python train.py --num_key_value_heads=2 --rope_theta=89700.0 --bias="none" --optimizer="soap_variant"
Each number is 128 + 32 x the weight over the matrix's rms, rounded and kept within 0 to 255. Layers, rows and columns count from 0. Numbers have three digits each.

# down: layer 2 MLP down (transposed), 640x160, rms 0.0627, rows 479-484, columns 0-159
# gate: layer 2 MLP gate, 640x160, rms 0.064, rows 480-485, columns 0-159
# up: layer 2 MLP up, 640x160, rms 0.0617, rows 480-484, columns 0-159
down479:199164079131120106102159182193119135143127182156193160074135168148111159151118098155061131118134111101109135133153195161061089069108153127128133086125089080132124143114115094118093174107108144126103166148134095169150080113139112191094096091137099138163098111129145164106110143121103144155125105076185140151113123112141124112143141110133138092086184188139133165108134155112122118123177097131159135134098150119155087160087144148090129077156147110154163076183092079108118160104179140
gate480:153128178119133078146086104159103131167099144129099189161112148131135142152098186093137173149161094137143125159092102132157089086159096109071119163100106178141133122152108103102165136126168130172138178131152118136173121120132149129132205112147113100151090188104131094115094088155113115110175113186110162139098151101112125154093114113162120160177077054094148149144079122103098151142118131109094165093164122132105081133167131150145114159153128121169165122136072144169123154093108115
up480:105170141092116119112087100171099098162126132096164191153110133123114114161149143185166177115081090154090119108142051125110158117123140078145103183146110169095189111148188127046115114129159137107132108133151125094088163167108148193187121099196117094096151142107182156126184139121109153091137089108156114084132102127111111170108119114085079131129106098135128108139129149080140131148138147152130129138075081119088086119174096088186180171091127154154105103158127131171153155179116164
down480:159155150190186198173139121103133170115166133122126095107137157138138116078151130122080097151146127070085147135131112180117172147131147122184108095116143124162112139175164146107121143135121126103093121132053104099081127156207113151106040108132115161137100111111113107146105162173158171151176137120107139093162188105133084138154088145109128156111129166133097092131081123200110089167110112081111085214140141145129130156178101086132111128108033105097142146145106114143171084167138150
gate481:086136101144160127124120062170140152165159220162145117116112134166096132130177081145077123161141100064112165079194142183123188133094106163203141159103141186130112134192140095078137102110137112128141112155097126155114125102132171106113094131158113141135149142157107134143075133149160171200150144112166125073127098152170148098149093152109091108143161091099103202115081106103085146125121090063119083125164161192172123146166110149148120132172064197117171179113139098124159103121088163
up481:124120147134150149173142168056085108154160129168049105119117150078181095163113119200102227130138106132138145204096102096142117077156124124143103133091153155180178123057045058126091103107097084110162129103211200095133106096149161127120171178156153086109193131138152087122156126139121149113101067202167132127132129155106153150129169101087111174119161121113182056166167155105105152118073217114123139103103115051062103103144095165101158145107170128114077152077196071093171101090165140
down481:075162141138139187082093155152169118155108113114133074097163131230092174074153136086153205096065144108126171117161098155138141128085088125157109091127147192148119093104103128119155093131138104179163132140134167149124107109125086129098107168175119133088152127069156174176131099122127167138108150108133144096071117119148078099154080105133127150100104125132122160139128159085080128081155131049104082204180152133094146143064161200150140108129104122133133123147148100169135201088156194
gate482:106170081084086092095090162166113150136123182078155075153123115034105116174120138128185095164105169151097130072158081086186149106121131140078126089080189097104091175147144145162127139193174091096090166143108145146195144218147137159169142082132090104158127120108155084091056103119139134137126152158101116135128081074110096149126149063109164134100094106193150120150169139117156174113134090127133148059195153152107147088119105127080122177119170148149129181083126174081108123114119126
up482:135205105107102123190047161114145132162119153091137128133152142086138141169230156127093181120191137106178116123144159122119092052156155157135129124106142172162093146136133103164080133159097075071150095079120095141199091189153139183108106178153202096142189120087092183116080102186118125148191115151171160134093084089138121107088092167128149160148185176177145164094087146114072141135058180143095067182177171180140145054098115095135161183131120133144134126100141131137094146177141087
down482:118142137134107123203175149090115100093121164129181110166093160100160141111106112131079135116121141111160085143120124119139166127158124162090149086093154056135099149059068131156116190202122129138085105093148114154097141152055168117173156152133103117102116104091125138079063114099142114184104091141181088104168126195200105085163061168109095141142113110115111118112090146124193135100143140137092188140126094204091147143128178128130135113169078121182133092117122142135166145152172137
gate483:178153203116069152119162077105128129077106143120078153161194039095089094196187129128128109128096102135142121094191123164131147111164122144124091153143169094125108108130129147147177190163131129129146175148126116125075134079193128100087146144102100063170137136208112140136115106171097139173060137156100143091092118148136122165128132113107110194100137080076156111117119096134137090079117146086122118136115063116133098130132107160156164111125152158147150127196128171130121096184117103
up483:153138165109077124156132170170058090137106140133149135164110146082168128094156150144115108131139129150099100153114080133074070116161125093090127144137183137146172157129159118117047149190125169125126181135150099093134168083142155116159151130117092149165108130123125145145068166067130109156091168143142139155150189086158130138145113159095126150094111160128100146114127159131099086112107146116151150155130094073146120141181101163165135188142194084096093093076147185121154146113113148
down483:130130105179173116119123157076053128168144134126104143138165163117123161074118116105164083174136155112096128166098161141070144126159117107095099134111112117128113186166113137135078112162120115113103088135134095182190079089094114098109170116134124136111105098145144145164108172124125120063168141144163165159083130149136148128201189170170117117072144114090127145134159119173135104118118177078165150188152172134087197188113128172174133167138086133138164108084136152163099102114124145
gate484:091145107157178115112129160134061156170182149130081141128107164175182167161158126086157122157158107065122087193100104139144170118136165147130141131154211158142146086126122180179166117151105149146155095084053069118191076141152118134181181082121124166079120165140054078181150143136133141152136118135143161124151145118089160166136144165167186143107134129138135114078161122063137112146167180123135121134178169096117139113151181122123119080140187192147145101165100128150071138082178091
up484:159115163182174079167165136083059112151146117079169099117121070158162167117111096142116106119182074131149143107112059052111087110187123129129115127157093113087080160069083115143088138070101100118156112109159115146143123078085090074125127149214115097109134101165147185167075129125135114130063105165104121150073118111111124135155173135131123171082137119122115128097142151133154095092131095156130156166192115103197104155158161096189107097175126178153198103143164139185139104116155040
down484:132144096130086193142128120112171127087104127143127130096114148075116115076168148134067175134128122170146148067134150105130101139124096178188124183109110122117171090130167123085172169138145130130125153113139142141119134164130126112147087110115154081110109165118186143113108140147116151110173127141158092131117078117103155065148072097160108072122170098105116123153144150134137103094154139146163096107147046173066161167095108153097124161090122134089081146142165154105154122191109157
gate485:130105077115130182130206120121107053140146134136122099197141101131146122082122118150052140128085199145105141149097162201135172144138133155173132094112113105112138126122118137090129134125100159091183195074144167151208141126137139086125124158108117094080139115144148084087107098111051128153108098102125162116120130098105137175140151120095149103148145116092132127153093096119145075061083136146116136110146152147163210170112216133184103093111067122102100087108136142123157179146152153